python train.py --n_layer=10 --d_model=160 --n_head=5 --n_kv_head=1 --head_dim=32 --d_mlp=448 --vocab_size=3536 --activation="swiglu" --norm="rmsnorm" --norm_place="pre" --norm_eps=1e-06 --positions="rope" --rope_base=10000.0 --rope_fraction=1.0 --qk_norm=false --attn_scale=0.177 --bias="none" --tie_embeddings=false --parallel_block=true --init="normal" --init_std_qkv=0.0822 --init_std_o=0.0822 --init_std_up=0.0822 --init_std_down=0.0 --optimizer="adamw" --lr=0.00224 --beta1=0.9 --beta2=0.99 --weight_decay=0.11 --lr_head=0.0085 --grad_clip=0.5 --warmup_steps=202 --schedule="wsd" --decay_fraction=0.616 --decay_shape="sqrt" --final_lr_fraction=0.05 --batch_tokens=16384 --seq_len=384 --doc_mask=true --train_tokens=127600000 --steps=7789 --dataset="wikipedia_en"
Each number is 128 + 32 x the weight over its row's rms, rounded and kept within 0 to 255. Layers, rows and columns count from 0. Numbers have three digits each. The size before them is the row's rms in percent of the matrix's.

# layer 5 MLP up, 448x160, rms 0.079, rows 416-447, columns 0-79
098:119125150201140110204125111148097080130138142170127122134165115188116109040103075096098123073137173131125071132142101180111080132146180117135139088132149106110154137149106061170150133129103095124102157159075155169115198117085106123078139095
103:106177104100170183125112172177144115131090134121055137147111134091158119135106158157112090183113086089170131111082099173155186107101157117108121207143135097149128164137101117104101116078148087082149154150151085131199078168171161109103139134
091:101103128149118117164149144118147155121141158146128183100133113031123105123123144064059176082116167094177142113143130146097134156111125115146088155204141077144162098160155128120146129111106147152070171106081146115121093133127123100091112117
096:106146110139128088109138111075120112163114117153109139090120120112110177167169146078129144121129208117083119177099113136153196139035155145111147096146050115177075130169078125159105115131187154117118131118131106061140082088126118120161178154
099:107115194092137114104144163079150087100112152082128116139137186104136159180142133102090127118135125195127114067032116144118199170081137125135150211140181125149135147096167167150131127154119127127172082213162062105134092196124117035116164151
104:096125163127126175146105152163124110098136158097138089120170157119112105140112093179150162190124122103192109102124119114109206166142138084128132181080173142077173154120146137149138113085143094144129138102163127135133089089109153109076105154
103:158125144166088122119111068104049082150130062130126143072184139124114113090177080140146147130134113128126138160187163097144144057093107176138121140143103159178133164137078126093131116143121108149062146092118142140111118094161097127066126083
097:155137164077171123140098179139140167106126189142123109165163126104115153126107176127092119099176201137111154117180118116128087141123116189137132138093110082113098108096050065091154153158124160138118111090110148158075091120143072043146110094
100:134106085085116126175150122088169088177178130206102090155208190085190100151087115138140196168140139149148128117131111131120170133102137195065124144145098135125156156112108132161190130156090043141170132166153075103154144069145140159171153074
096:182100132088105158078130120109087189065123134115126158118162119121112106149059171131131150117112157091074138106134148141181068139141070133063115093098111139148104136126185141144147126136137162119107091142103171115057105082104112106065187110
096:150100156154181170189121201141096140130161154146158092103157157126103112078103122124119213108147178093172137112118114127166101100077162165168144110159151078098118130099090127110159119079081143155132117170156102109058168170169104065098106139
104:186101156136108074169109090121218131128121107129136164116124114131183115171119174139090238113096121146124093055102121125121080113136091130119133102162148125150094130086094160122137142104144183095119071158093111117168127081157140165101135119
101:156204128180158105147138130146101112055077162110129091144117103077102047105139099100146109136153103142177061111120124126144147080130082128179175139169151163126150106156087127145128118131102047174181066112122103098130123206169125179093078155
100:119083154042159066157131148140078072084068116076108106131121119120134097146099137081150104112123125139093150134218160197106105110122155120102124141154151073129149152099144186097148132177075158145116183066142133119161098179129116124091155120
100:104115120171156091092111075127152133055092139157099086081182148177134161126130134085181161107103161163166110057113099118138158158131117128160089168136135161119158085131141108085140116110121155135130063166146083186097105061107146166137055158
104:141119202120143146178125125132088109098207175120124106151149131142130166108155108135098134141149127148110140090169112100109202082180077112075104114139121182109110101112102167122046141129089146120129096104143133157157150119146134138122161109
107:118074160110168135126092139141145131064109086131124110186140105186144141096182137170120109089107087157102114121121141141151047139191152112117167101089111130122103101098164138137054134146146125126127129110111140173178023141130149099125172110
110:068153143133217170160104170109150100071150136151072150086146158113132101127123059114114153082132125191155134085141093162145119194162145098092104171126144117072081160185171151125112122203099171091175109112179123161125141139149147080121112103
100:124154137168136139141112096152138083111106110089111110161146126095169172131143111169138127160174130124227063143059092116165130127101125120163090133128072125120152130142063114135137136129134076119139068066128123224108112164128138100163138123
099:153172120150153143127157160156147142130149112109081071109099062197126119088142108118134165232145155117134158203124123131119141091119114128099118140134178163073068158160117119084128112149108098099066125124108101115169097145069133119157145158
096:174095114050181165149069088120161106153139088115075085120125124098147147095126091083078104161148124134129099147138157092095180140120083196122116140082119071092069116169182131145142138116085098120078099175079143157158129123074123072128151112
103:098107163138160118085197105136089110075170146120134195101138119103137123144082108116174114140132150194144143167153116159130147138093190173105091159159159096120152131058172152171124116116094207126180084101131179057136134128158171155144160162
099:160128080150101167117100101152198127102066052092166113074139105132105152143144138105128145131073098142172155114074057104136132151141144155149133154118107145146121107239133128128115121073085064163192142150129107205124160117134151127151101129
101:184140152147111140151153082105126178110126134096057120104119148156183160187101086154150122145135105147157115149165089082168111144094171185140146127112111153166170153172103118118131104094082070077092139164123123124120098112096133194094125119
090:140097177109146136131082133159097115108096119086127127138148116134100133131121111142152167148087102105146129097151142147139126113142163147110073101189171130028099144110145133117125113068104158136092100157161131156126168174150098178062111131
096:068121099123135122091093169122111143114146125108110076095136124077181020099147100134182108122138134136144172102104111089170127127146147144116141161189125151143154143116188179076106099189175098177129141114169122135074110121174084146134146168
099:154173117106055086140185170137166174112100141162092099135160117053111160167121133134118153122118087129197154178125131101119115160075085126137107100160135137152126052164100141143163124152101152101064120160137197102085159066126151166163071143
091:165126138095123190127134155134173112172104147165120135117165056137095127126158134110132133075089134189081092045106173137087103109150148125139095089161126155116113100090094087083119121150107090109139117149158132155116142108078144112088158108
096:127159105115070170193202147148141118178161176125124097104154107130125134097107136130110159073096109147154097117163120062106173080109170084146198117148158127074171140145106174108108135130074108103186160129127173129160144176139146104123077080
100:143137182157196128105153064135126120169137111195135141092151089182137130096156100129134113151133110177131121115101140096110102146160109116111130049148134197142075116090134114078102137158117177084160108168125119143180116123076117159125151176
101:079119212142128110094186109151123089097068066113205119070083078079081128155133109140104144124118175137122150150093144099139132179125121147143107139105142112163136101159101122112141114104122056109106109150091095108099172098108094162069087165
093:110176128103149139101108148148113104156192090092132165161143138088121125147119178128089140165099128095143130132160152135157130097079167147100124118119128076111165145130150154107126115196087130135125094109107197112054176110133093137165156097
# layer 5 MLP down (transposed), 448x160, rms 0.0742, rows 416-447, columns 0-79
098:187155126193102141198105118136146127108119163122092147142111141126067155136090110190129135106147184108176161119126063148133100147100151142167189143164106158106127165170092129146127249124132122091097076126135108110113102208106112100138132111
102:124114145117131118138074079168069116067059111137111095091108046160120145205076170139105125138131194166085129124093123140131087131087128098127079141150097103135126117166069104154146192126113131139156080139141124145103106141156102064179149136
092:155151092109119092148062139077068165099142135155141171129106157162130112073101172190142122141164082121139181115157121111133136191134135132126137118111132181104124129093143143134130163121124102124151085128024107113101114144095194120117152078
099:132135119148112095106155116137137146090194140079129162134168149155119138173104120134106104131138152214186106152111108140149211136163109105130120119104089157137128143083121175116121040151146165115165148139074116106134046101101120137159133132
100:104164069083111097094135173122111152131052158129130146143131095129083056119133136107117174142117147140130112097128182141181108158143138153114151088116168126116097119141180128156217089098143132146124116177117109100083125131123149151095158124
102:142092130184134169109134180123113098160096145128123079159108118120148094132095129164113138172158147150117028101119110177166091097099140121174161142150140078103133184114134099151186043105115128115146137115171106100201150155126176084057204090
104:155209134179110094163129113121102114124117118152087143169173134154123116157135142103138091151105167110096100167118062096160127091108149126159127130114131149116157147108141197165157056199100169119162132101100180118122131152125111148170144148
098:125121176105129143104125132158103135144122156099102098207143131151092160141184067093090139149182137141155161123133108123104104119169115113109144129106115147176143067111088081102118140145110113097170147108095099134147134067133161076115118096
102:129124134114148123102125062174138107131084111154075071149166157114163107107104118090098085111169128129104130109134083091139074123111055162122139137166083159123132126140098198112144080082207112136112114086098096087129139075083109141181135114
096:119195132128158082117121183120160202077145106122123094093114114173176145104161099132132089114142145103166053112123137162186097109080156084150123144154106126060164163067101179118148165114074125132132150156171201123098136063137171111127164155
094:128115156120147099167183129152094130142138122081115220153194112117072132092164123160089138109122172160091140113107125139094091108140139116194118085138104068088182139130145105162101015122147125138130127066147127202167114180121159119148128169
103:112155152124119099108164152128182151102109217165185238123102105154148128102140082106111163108138083144092138111131156104141066103060121146065122086090123110161135088122149217157137112087122137124064130074136147165084120122094121114165111114
102:165164102119113122139167119073143119082148095099194135082150151093068149140120138154138092126070139121124090111140151087139097109108175072087115193188077145140169120143098074099118118074113115138146109151164080156166135162142143156216098116
098:117120098136120084090089110148107121045144145159099169087165098128109165147141122063134143090128140126126147136168099073127100102143074108075132080131090151110098104148152099111167116081116168120086101089146104108131154102096111151133068127
100:175057100101148108165153122071155127147098089088130112124169157079142158073142097121117151070204097137120095143125143116099136102169144165125147119104160126126116151156132100155132144049125149076130106135076078123146133172136133122111162104
102:162130122140123119102138152148110064125135147139134108124112129196026175120121119087136154153198074102095121112143087135123163093132167098172117139110116148123150113133127179125125056115126160173139170081121108159112147099155182069098121064
105:167140149134184145200098089056161165097141162125145145135117163147141037135081108176165087132112139156079161065124076128185084107150127087215133103136075172118119072089144116071110120120069142096109118171168060176155149134112148119111128184
109:121120105053140108173090162140066156151157132116149164054099103053197136107167108138093086117150124167121121122159113089037082135118127048132121093098101126112138197123171085102136152092153116145133080077152147143078130145130179107128106144
100:105135133133153093084119155076077104138096155096062167136166130135204110144088119110135098157101114185104111054135149104068142097128114145100134140107106092213104198120197078103114068113141122112164138100120106160122121115188095134110114087
100:178158139132112127108116104119119094088101089094130092106114055116099149085104111117135091122109084159102124173148135199119115095158103169124099148077092085169145162137153155122087136112146109132122132153121109079127113141032085118151119061
096:161122160179126148157154143186158157082087082140172120116174070153119103111067181096134125081093124128174073156105126100164202112171123128156145099182095120151067117159122124159096157172118105104125115141104169169140171119108094143134090124
102:135086095166154120066128113075124121101156114133132143047107055060130165107152120119150026134102104101095165185169167092139177104127098125103194113098132116064138152100138143142119159142081141093173099146166179152158155131171168181077136132
097:095188087106178141136138107117075129162067112157076157078151086126175168141151136193179125112098077134120098164143093113109125162143139106094135059087124168146112158166130142129132127136096064115094131104149134076134087149131105139143164130
100:108184126097158134165129060119138172098165161134147144130127183140172170175067070130203148139188151130170134158198092143148143081122066118120156155102086190144120136101139124125115030108098121147170153124085081087137119143164107111105134176
092:144125186121061153106162137132104137134115149128166165154095147135116137183126146069048087131136112091131154115075159170107130167121101140100117169157157075120154122157166117135115132147098055168119122091202137183170139148112146136119111085
101:108056178177142121102107144157109107117118139117164086122140129107099095133180110098094082168152109125102110105114093070074143135114084138092157115223143169142150158178147182080149058158145108133121155111115087137141093136114086128156133147
098:143133169117136094179064138097118097137137107127113065064126183172151177114198137097144103108164122121149117144111085175149172125102177143189178100180118122075159124070099149133080124143104125079198129153163124110122146187094110115126122046
096:111155159122143114073149140137098116163111149122170079150096081094123089097157089162190074143197083111135118129077119161105140117102184160132141197193135186124129092163098128123080120137131092086112118095182101107184132105084144091158129143
097:115077111113078138133114128155099128152088147119167087116123154119131126094071183104114074185168136148118138193201088151044102107076131120102132088100109104114119122148120128140124185121175125109120161067163112106162137108127116142118162098
099:117114120145109154148086135147129099187152083111170187128146176093078162164123094135095097099116115081115158177091130100113108148120081061138128174110172139143152205144052166142167081072059083138149062153172125137100166173130073142155151170
100:161075141167102129085089136114103169191165096070116170092179092154159153141088162131056088202142167128147128145107121094142131142131062126123129115150178147144171099091121096149067170131110081102146150142073151186120148161158094126139122114
095:147097189076151120040097133147092119160145072117133097088133132101113100168120097145148105165125118091139163136125163106100121130059151147088158203169135117086105116126163159128124072155196118148109137132106166133112113139142142135160129078
# layer 5 MLP gate, 448x160, rms 0.0909, rows 417-447, columns 0-79
103:097169135154139126094130153112104171107137106131166169072100182098129173046143100136140103097111144106114150176110085114128102098136138181169088106159072137175137115142079149145151162126156128158080161131072141133173070160111136123164114109
092:128189143088090116104136137154142126165107164158123115091077131166127134133103131140115087134155172105097108199091118196168168214172124154125202067132165108131107163112134139137132152166191103148134159105127136144124119102154117139163092101
096:111134131109133118157117146150113129082179153118108109110152096138169140104131154075115194140069169119082119048157139097181146163160117114120181173166174141149168136095140124118154145150182174147149085132125112129107149167178105105077115147
100:148131169181127138073090149130109154155085127147152111141153093123118094114160113073143097150071162148104137122063141128143097181114128133158194136144121132136077091067158151118153136143081189153087116159147059112142148143105064178116145135
104:126145160128106151131114139134111169089167147125137162105153141147169099168158176142112160169095136141134144073112106045150169108167065117073118128121163118135182116152146190093178164119081139125089117109132127210144121111103108170148075136
102:118145130136129114122140242132120157141121118132105180071092146137179102106089123100053164120092104131162134051180147137143126179112176133140107099110121077135168187112065098088091139119172090123087133091164089098111061173118169096112094158
093:161114058141145113131105073215125136150188137143099096169173114176129109112114104104061138155138118144075136193107046134145119171118157137127155156126128118109095110104155118053170140182073101111094102124103124190130138156117065142153112113
098:170113048103095202156071173157072076140136095132061180164113086116131072198125109104149117187135144195088106074184144165158136137115151169115180092084125132088090111119183115136156144154115121115112078097110120108139155176149157170138150109
087:119130124145114086127096151100150092038146120146136189155159122082189143098175090091187178130135153137144086116127171156179142160162154176142117148126173068048144132129083121148129151113066115083080089100133167179110177111110094103117123103
101:134120094163119191115069173143110137085132097121133147109126149099157076186141106108081160155138099063131041122101119105191169118093103119141195156120150138128147080159139133099134148102031083096083107190087159114150128121142137171121084136
100:075128123120107125098072185119081120102209108169140136165073093117152150094141135107134190161129128155120161156113130098165087124070115176122097117157197112101153147170123126144157139180126066117044140112094195148082163132120150144141153155
098:118134080140167138101154148075101100115126057074110058088145090113151106146096139134076117139186206076152167168113116090131110101129141192111101139133137208161071132133123108062099151152122160131148089123097103124157174179193136059159125144
097:111111150175105153075116139104094137087114136127187148148114112127141128159086106079181133149141156202120188083172120107127198109228120104098128165107123124072133145106146171121127153147140129139163132096144153172187101119140109074137188140
103:105149120100120138150120149106152151154138133197123132150166143127137107094143165129126165087108119134137138119114080115146120077095134112112134169150151112151100175083122100160128137116130133098087175162136064171166090090148152141132128126
104:098143142116141095170086101063156119110165152177121135090057111114129188106139121132070044176091128090065173157125113120118070133111106118128103120177098127147105094114083126096109169161118135152133126125109139100135149100147157085150076151
104:205144120154126109112162099138092063081160111078132144136039103134166169158104085179118138203130119166166131153143116147165105098163098149130138156191162212060156099152103081158131159105094108086109113147110111131153120166090135171127186179
108:119118066186088110081146147090133124080159121113119163127132077120105147130102096120118104138101168082127143182142042192151136195105123148152112138124173134175100105189101121082111149129178094096140092122113151125152194103102159114069221162
097:117133158107163212125073177112164165229147101154136095100175181093127096100140168100157153110161160093186158128121133072141125134161173098132121170080101094109114148182137157126132148145144091178134134115116140168192090102103105084142136102
096:138108147121133210196107156122103138114128102102147106078188151148142122111128150107135186121091180137048112123142128120132180186144135210093126119111154114154073174147123140109140152124133070107156057158168114107156175114162131178097204176
096:200159156129155140151098147175125154116124047144156075086161127112168022185113071107134092110095081114201112125128151058157200159176115134157132133141100139107135150126171141115122142167061123162154169159148142132073160152159122174124088184
102:145163106113094123099092133172184119115127045122063132110090144079112114134139115140093115150189163085180079148141087131144151145139135086123172098113093138146102128175147124056131148156124121182145088125131177095152113103129152124115106142
107:072141086110096163096153128132156080085145091172092150098080146115124117186105105111136082157134144095052164210135094158132108127093145125109115112148108127143045106133113135099154161212133123165102144101121094085138172113218194176099139170
095:103059117132136220154093072128155114111122104120140116098099133197140104086161097117130143153118185151138171114109135078151123140104149163074156112126051081147104144144225163101124161184142123167173165135128129106111192123154082175129107101
095:170181100122168083165100199099066129127140136106154150084152071158148169116098157213084144138094135089169121096070125111171114107166115093134116141148162125123161102155107150115166145075147096144110144168067087109124182115121110087104120176
107:114098091122156186113144165133136139132121085145172182120061096091147095118106121113088149138128123082141168058219115126222141145113101102116129076176109148113105137193137082148165173158116115140132048151116084101140161081151113184149112156
093:152168133121091115111121132134093177145091069099105082106121107070087110196126175152150066111071115080168126185152122149153129164085152187103118120137155122115112131082142123116135145082078149195087139122167152146119161127113202163097085124
097:123090099078073178148106158176176177131156116126111134090146142159142157169117143015072140086115194150109136123161191097168129113191157126105153099099128106126113140081165158084161132133116123149123119164114141168087123127089111126050148111
097:065159086135192136181089187166107143150117093150105138126157097117128190107122162182080140095079132200145082092107139138119089121119144177179108173109092109121149167173104169142141176131089154180100161146104151133141157127114165134153139152
097:125139102108115180145138197122150117101153134072131095137172106096121158143109153062108156173142106102179160182185084138134187184186124062138134167151148124107163150166151166063132127150124089077121133143112159135139186133155039159133087127
096:149133116152125169115135150093114139122132196114051146109096140131119075103175122111157054147133123073116115093138122140147177110186184152107153105159129131105164176169159123091142127138139108170117094140117106129122097146202117125098138077
101:147091094138110166135098096059151151075105134145118132151131143165132118193139162089099165110049157148070129121154155135160110104213161137092145110122077180155109110118168150131084160145150100093131136174092105120174161092139172128096134084